config.yaml
activation: "swiglu"
norm_eps: 1e-05
bias: "none"
parallel_block: false
init_std_down: 0.0
seq_len: 512
doc_mask: true
Each number is 128 + 32 x the weight over its row's rms, rounded and kept within 0 to 255. Layers, rows and columns count from 0. The size above them is the row's rms in percent of the matrix's.

# layer 6 attention key, 256x256, rms 0.12, rows 235-255, columns 128-191
size [130 135 127 129 127 133 127 130 130 143 135 127 128 132 140 135 135 132 131 132 122]
[[ 78 157 113 174 141 185 156 127 124 111 117  91 162 182 142 108  88 164 115 183 145 111 133 185 151  84 103 123 155 150 148  86  87 131 164 159 218 183 128 113 104 116 126 106 168 121 134 129 113 131 146 135 100  85 120 188  96 151 167  75 139 161 144 148]
 [119 102 178 155  71 129 128 164 138 133  99 143 129 104 124 118 142 116 137 116 121 117 139 129 106  71 165 176 152 104 135 136  95 143 125  25 170  97 102 114 134 118 108 156 123 167 147 114 141  95 104 106 144  78  77 120 176 118  87 120 133 157 117 221]
 [101 170  98 116 156 138 115 132 108 121 158 127 135 184 123 196 129 110 118 197 155 121 105 110 154 222 162 114 132 132  63 120 154 150 154  94 138 142 134  88 142 126 105 171 131  76 132  48 135  90 150 136 135 151 128  85 133 131 109 152 181 133 106 103]
 [140  67 105  84  95 128 114 137 142 149 131  79 108  68 156 179 128 170  97 116 137  67 128  95 105  66  95 113 104  86 112 209 233  88 134 120  98  99  92 134 159 182 179  96 157  89 139 123 101 182 163 116 108 105 137  82 111 150 159  92  83 128 137 140]
 [132 115 156 145  79 122 122 145 132 107 146 143 142 113 104 183  99 115 106 138  90 180 116 169 175  98 115 135 148  97 146 130 108 143 171  75 118 121 204 151 111 129 127 128 163 147 173 124 143  70 113 138  95 148  89  99 138 177 130 121 139 108  99 124]
 [177 100 154 177 110 128 123  81  80 120 128 144 129 122 167 111 136 128  84 181 173 122 156 154 164 129  62 152 132 144  68 130 156 153 107 110 142  99 126  96 108 109 160 140 148 116 130 127 121 169 163 150 141 109  80 135  56  91 139 163 105 163 100  31]
 [186 115 150 101 142 101  91  60 190 120 150 136  74 193 184 154 191 147 143  67 131 146 114 138 129 154 200 118 140 113 190 116 155 167 143 139 117  59 118  70  62 168 122 134 218 119 157 156 165  97 151 127 105  91  86 163 125 158 201 177 180 130 164 188]
 [164 152 111 106 131 141 170 163 100 178 146  85 154 113 131 112 144 143 132  63 130 116 120 108 127 109 107 165 114 102 139 121 103 143 140 109  61 143 136 143 116 152 131 126 186 139 131 116 144 150  78  97 144 120 113  59 108 127 110 125  86 152 158 198]
 [145 137 100 164 122 195 136 157 111 122 131 103 197 123 164 196 107 189  75 124 103 130 112 105 144 153  68 173 137 125 129  87 114 155  95 137  69 163 137 156 108  87 108 133 148 120 151 101 144 164 142  94 142  44 149 131 181 185 105 121 163 144 156  99]
 [128 131 170 136  78 136 148 174 167 155 147 148 164 138  48 130  53 125 119 184  87  63 172  70 109 113 116 127 108  91 183 154 108 144 160 120 159  95 156 149  74 104 134 115 106  73 118 167 110  88 130 125 174 131 121 185  80 144 139 204 139 145 169 167]
 [142 101  63 144 201 142  94 127 190 136 134 124 132 114 102 102 138  81 196 216 178 164 113 130 168 101 110 131 118 129 105 139  89 125 143  82 109  82 127 129 188 129  96 156 108 157 150 162 129 146 162 136 164 122 119 127 176 129 131 100 140  95 114 172]
 [150 132 125  98 130 104 162  66  76 106 120  91  85 170 123  74 168 122 121 114 121  97  86  86 156 160  99 166 137 145 172 109  95 143  98 165 142 108 115 148 112  90 193 147 100 137 101 120  98  76 133 155 145 112  85 122  91 139  59  63 148  96 167 111]
 [144 144 149  76 145 119  78 114 189 111  88 112 108 157 107 187 100 160 135  97 112  86 141 116 135 204 148 170 173 156 106 168 196 124 131  71 126 127  95  88 112 131 149 112 131  53 120  94 103 118 137  80 180 167 128 153  59  55 110 209 100 132 151 147]
 [127 156 106 120 164 123 143 131  94 164 129 132 106 132 112 150 138 163  94 156 149 126 178 135 196 160 205 146 162 103 171 134 134 130 111  85 162 161 111 172 189 118 107 109 103  96 148 155  86 166 118 121 112 191  93 134 126 101  80 168 150 132 132 164]
 [120  97 144 180 153 136 134  99 111 102 122 153 106 170 118 103 109 150 145 107 138 137 139 111  77 189 158 124 145 113 105 159  73 144  59  54 100  97 131 103 139  83 100  92 135 126  98 108  46  92 162 198 107 101 155 102 113 136 123 182 155 151 119  96]
 [149 116 220 138  83 127 113 139 208 116 129 142 126 131 126 115  83 137  98 156 134 106 146  26  72 118 159 155 121  99  90 103 122  91 168 193 145 143 140  88 117 157 108 152 116 175 119 127 162  81 162 184 166 142 154 132 133 116 138 130 134 109 116 120]
 [101 147 124 129  93 109 111 127 117 137 171 119 152 196 116 112 166 154 139 117 115 129 127  93 131 126 175 108 179 137 143 145 113 152 139 126 149 139 126 149 152 140 111  54 149 138 123 151 119 124 161  68  51 117  85  75 119 166 118 102 183 146 126 149]
 [169 134 139  94 109 114 138 111  98 142 140 111 179 100 201  92 104 145 164 138 147 186 112 145 149 145  58 139 132 157  93 153 123 158 194  57 100  97  97  80 149 164 129 131 104  82 120  95 135 115 148 126 111 139 115 138 114 115 128 184 150 111 165  50]
 [136 139  92 158 131 176 129 136 126 154  98 120  91 218 129 163 155  79 101 127 169 106 109  75 122 121 122 169 101 146 116 128 118  89 119 172 124 102 113 113 134 143 192 105 148 179 133 109 194 108 128 139  97 129 143 126  89 148  98 180  91 171 130 149]
 [139 127  92 144  94  90 105 122  97  83 129 171 154  96  52  92 113 131 165 159 181  80 184 143 122 112 147 121  71 107 111 174 134 149 151 117  82 195  94 109 143  63 126 164  86 158  88 170 101  84 105 102 176 100 160 168 119 169 112 171 105  96  63 143]
 [143  91 135 112 103 124 189 142 153  89 156 147 172 213 135  95 139  78 124 121 149 111 125 104 175 154 143 119 179 149 141 137 157 169 136 118 124 137 168 133 147 210 131 173 129 152 146 119 105 100  95 136 112 129 109 127 146  94 137  96 128 144 178 186]]
# layer 6 attention query, 256x256, rms 0.112, rows 236-255, columns 128-191
size [129 126 125 121 128 120 125 124 132 129 118 125 125 136 130 131 128 119 127 118]
[[148 135 105 102 121 160 116 156 136 187 151 111  87  99  89 157 150 175 158 106  78  84 193 141 107 123 133 129 133  74 138 123  59  92 144 167 101 138 130  86 169 135 112 137 117 119 140  41 121 115 126 104 167 152  51 112 157 143 150 150 109 149 127 160]
 [142 114 146  79 141 181 116 121  60 164  91 133 132 130 154 123 156 119 126 102 139 151 118  88 143 156  90 135 109 161 106 169  71  86 157  64  96 135 183 162 128 196 147 118 129 170 114 114 187 102 167 139 141 162  62 182 201 160 123 159 122 120 155 110]
 [124 124 174 156 157  82 143  98 122 134 159 127 110 125  66 164 165 122 131 131 153 145 113 137  72  82 131 112 144 117 138 117 105 112 136 129  75 172 100 107 140 127 127 159  97  92 153 127 125 113 126 117  81 186 125 123 167 115 129 157 113 128 138 149]
 [153 100 172 134 100  81 148 174  92 177 181 155 135 123 133 136  87 141  73 109 165 105  98  89 185  83 126 116 129 116  97 114 136 134 113  79 178  85 139 150 159 122 134  60 129 147 109 150 172 133 138 152 189 148 135 110 100 121  99  82 152 120 178 147]
 [133 136 110 148 105 113 141 123 110 111 126 152 112  97 178 148  89 125 136 172  98 111 186  94 139 151  92 106 129 177 117  81  88 174 144 112 106  65 124 115 101  64 103  43  88 145 135 173 101  93 120 196 116 130 123  85 121 191  86 157 179 120  69 120]
 [156  92 152  46  99 169  87  96  94 116  80 121 166  74 113 118 143 174  89 126 127 133 134 151 121 119  88 134  86 151 154 124 111 112 100 116 120  82 195  71  95  85 161 147  70  89 171 158 120  95 175 180 144 124 162  86  83 129 114 122  38  94 140 123]
 [122 173  89 156  76 114  72 156 130 177  61 167 178 134  72 147 111 116 166 123 124 138 146 111 132  44 167 174 125 124 150 140 122 162 111 163 113 152 154 122 131 149 146 170 136 133 163 125 115 173 140 102 158 124 112  92  69  90 139 152 145 134 154  71]
 [116 152 119 140  91 114 134 147 116 181 138 131 118 141  64 106 132 123 140 170  98 141  71 125 115 161 123 101 105 195 149  77 141 108  83 132  70 123 101 136 136  94  73 119 122 139 147 126 116 177 150  65 163 135 130 102 104 129 141  80 155  54 139  61]
 [112 217  45 144 126 133 184 139  93  85 164 120 113 125 126 177 201 107 120 138  96 103 150 131 119  99 160 146  97 138  93 120 153 144  86 142 103 112 132 147 195 125 176 143 114  70 146 156 171  50 122 103 145 182 155 113 126 176 146 136  95  77 112 129]
 [ 96 145 132 161  76  95  93 157 162 155 164 171 139 131 158 135 127 131 124 163 148  96  83 133 176 109  98 119 137 136 150 148 153 140 129 141 122 127  63 122 112 111  48  77 145 144 114 136  95 105 107  94 116 157  66 101 143 100 151 189 104  90 110 144]
 [101 144 183 237 181  72  90 143 114 101 105 116 127 146 144 155 145  92  88 135 156 132 100 152 104 149  99 131 126 130 164  46 107 124 165 183 120 105 124 173 135 155 117  78 126 135 128 133 174 141 140 134 136 140 157 136 124 130 179 192 134  91  78 129]
 [ 94 147  88 107  95 151  72 134 152 161 160 135 140 137 172 174  97 121 140 142  69 195 159 101 143 159 139 123 106 139  73 111 140 129  82 138  47 110 127  93 179  88 173 162  29 132 160 136 100 138 116 152 101 143 107 198  96 155 135 131  89 107 141  91]
 [ 94 150 149 137 125 117 120 146 174 161 118 152 157 135 125 165  85 145 157  97 159 145  97 184 146 136 101 170  98 147 112 105 113 173 111  93 118  57 123 156 103 131 123 133 118 154 113  98 176 122 145 103 153 162 132 190 109 123 127 105 115 123 106 154]
 [ 83 138 135 156 114 197 155 127 122 103 160 195 201  93 145 149 139 155 106 169 170 122 124  63 168 160 120 100 146 118 173 141 100 109  79 149 136 116  88 158 154 146  99  69 111 166 136 102 171  88  98 134  69  98 126 197 143 123 126 151 140  95 118 145]
 [ 84 132 172 125 115 157 209 137  83 133  94 123 170 133  87 147 159  99 145 154 151 134 159 112 142 135 171 178 104  99  88 119 108 138  96 143  99 177 111 133 146 157 142 151 114 144 139 176 131 183  99 164 143 139 113  54  89 162  75  85 119 110 166 161]
 [ 62 148  89  82 171 141 109 162  99 111 141 186  87 110 123 114  98 124  75  93 168  70 116  94 136  67 138 135  84 197 137 165 138 142 121  73 148 102 148 163 202 148 100 120 162 178 167 122 159 121 122 135 122 112 137 143 110  87 125 103 110  93  87 161]
 [ 96 127 111 182 135 107 102 187 128 129 124 162 126 179 189 119  54 128 177 119 136 155 129 171 101 111 159  84 101  90 125 172 131 191 117  74  92 170 118 144 156 124 130 140  81 125 162 181 104 123 124 176  95 145  70  69 115 145  99 102  23 147 112 115]
 [117 146 131 108 157  99 206 177 126 117 133  85 118  74 130  77 160 222 117  64  75  71 184  96  89 168 112  95 188 131 109 108  67 108 112 139 117  60 126 150  99 129 114 179 147 191 121 137 151 162 142 129 177 124  84  84 112 178 131 108 148 131 160 143]
 [ 69 147 130 108 200 136 116 120 140 110 118 149 131 104  84 132 163  85 148 208  95 120  93 149 118 132 159 117  90 119 138 107 133 141 138  87 181 130 103  99 187 110 155 111 144 109 107 135 149 141 111 117 117  79 163 136 143 106 151 138 148 190 113 134]
 [ 88 126 147 141 103 148 123  96 140 106 101 139 151 117 117 105 155 137  96 155 195  59 160 120 139  69 102 151 120 136 177  93 132 185 116 117 148 123 186 144 164 110 123  95 160 136 149 108 139 104 116  79  88 122 162  79 119 148  72 151 124 118 141 107]]
# layer 6 attention value, 256x256, rms 0.134, rows 128-131, columns 128-191
size [105 106  98  96]
[[136 123 127 195 138  90 145  87 186 108 112 132 124  84 142 156 110 150 157 137  80 123 193 148 132 119 198  90 125  69 134 140 145 133 156 114 160 178 130  98 140 107 120 147  99 172 103  87 116  62 187 131 115 181 147  73 124  73  86 137 100  88 123  92]
 [151 165 114 110 176 110 152 176 118 161 120 110 152 136  96 124 149 164  92 117 122  96 199 171 122 116 104 156 161 138 104 181  92 120 101 162 121 126 160 163 213 165 111 146 128 152 131 126 180 186 121 134 151 195 126 154 112 109  92 134 173 113 126 159]
 [112 181 173 105 172 123 195  99 150 163 176 144 120  88  90 143 126  82  80 174 129 125 130 151  87 167 170 127 105 100 134 200 154 141 117 156 102 158 122 115 127 142 115 137  73  88 111 146 139  59 128 146 113 107 130 118 136 136 104  96  67 130 151 125]
 [166 127 136  78 123 125 140 174 128  67 142 164 133 110 115 129 118  52 139 116 173  73 231 144 141 139  85  86 109 166 131 112  90 105 145 152 120 148 183 154 168 154 119 183 116  86 123 152  74 174 166 128 128 113 122 126 130  79 139  76 137 131  82 121]]
# layer 6 attention output (transposed), 256x256, rms 0.181, rows 128-131, columns 128-191
size [109 111 100 103]
[[156 128 115 134  86 150 130 156  63  95 140 122 155 151 175 141 116 163  92 130 126 156 106 154 115 126 177 137 163 142 172 131  94 116 165 177 169 124 143 115 101  80  62 135 171 136 155 143 118 175  72 154 133 137  59 185 145 152 163 129 141  79 112  85]
 [122 148 107  31 150 155 176  96 143 145 100 170 155 154 127 116  75 144  72 152  95 128 138 136  89 155  49  87  56 102  59  95  87 109 171 146 117 163  99 149  94 128  83 137  93 138 136  75 125 186 122 142 196 113 127  90 182 132 122  53  70 138 145 115]
 [ 70 156 170 148 100 116 104 103 218 115 137 157 169 146 110 120 113 143 153 149  75 125 167 211  57 126 147 139  78 149 154 135  58 146 115 105 155  87 128 150 139 157 143 133 164 136 151 102 140 129 124 112  87 152 165 157 144 118 111 147 156  80 141 135]
 [164  95 193 111 138 141 116 139 142 142 115 146  85 125 135 155 134 116 146 117 131  83 141 128 155 161 174 133  70 121  81 143 127  79 110  98  80 204 144 108 132 177 115  82 105  82 162 158  80 119 118 124 133 208  86 125 142 147 154 156 181 221 139 131]]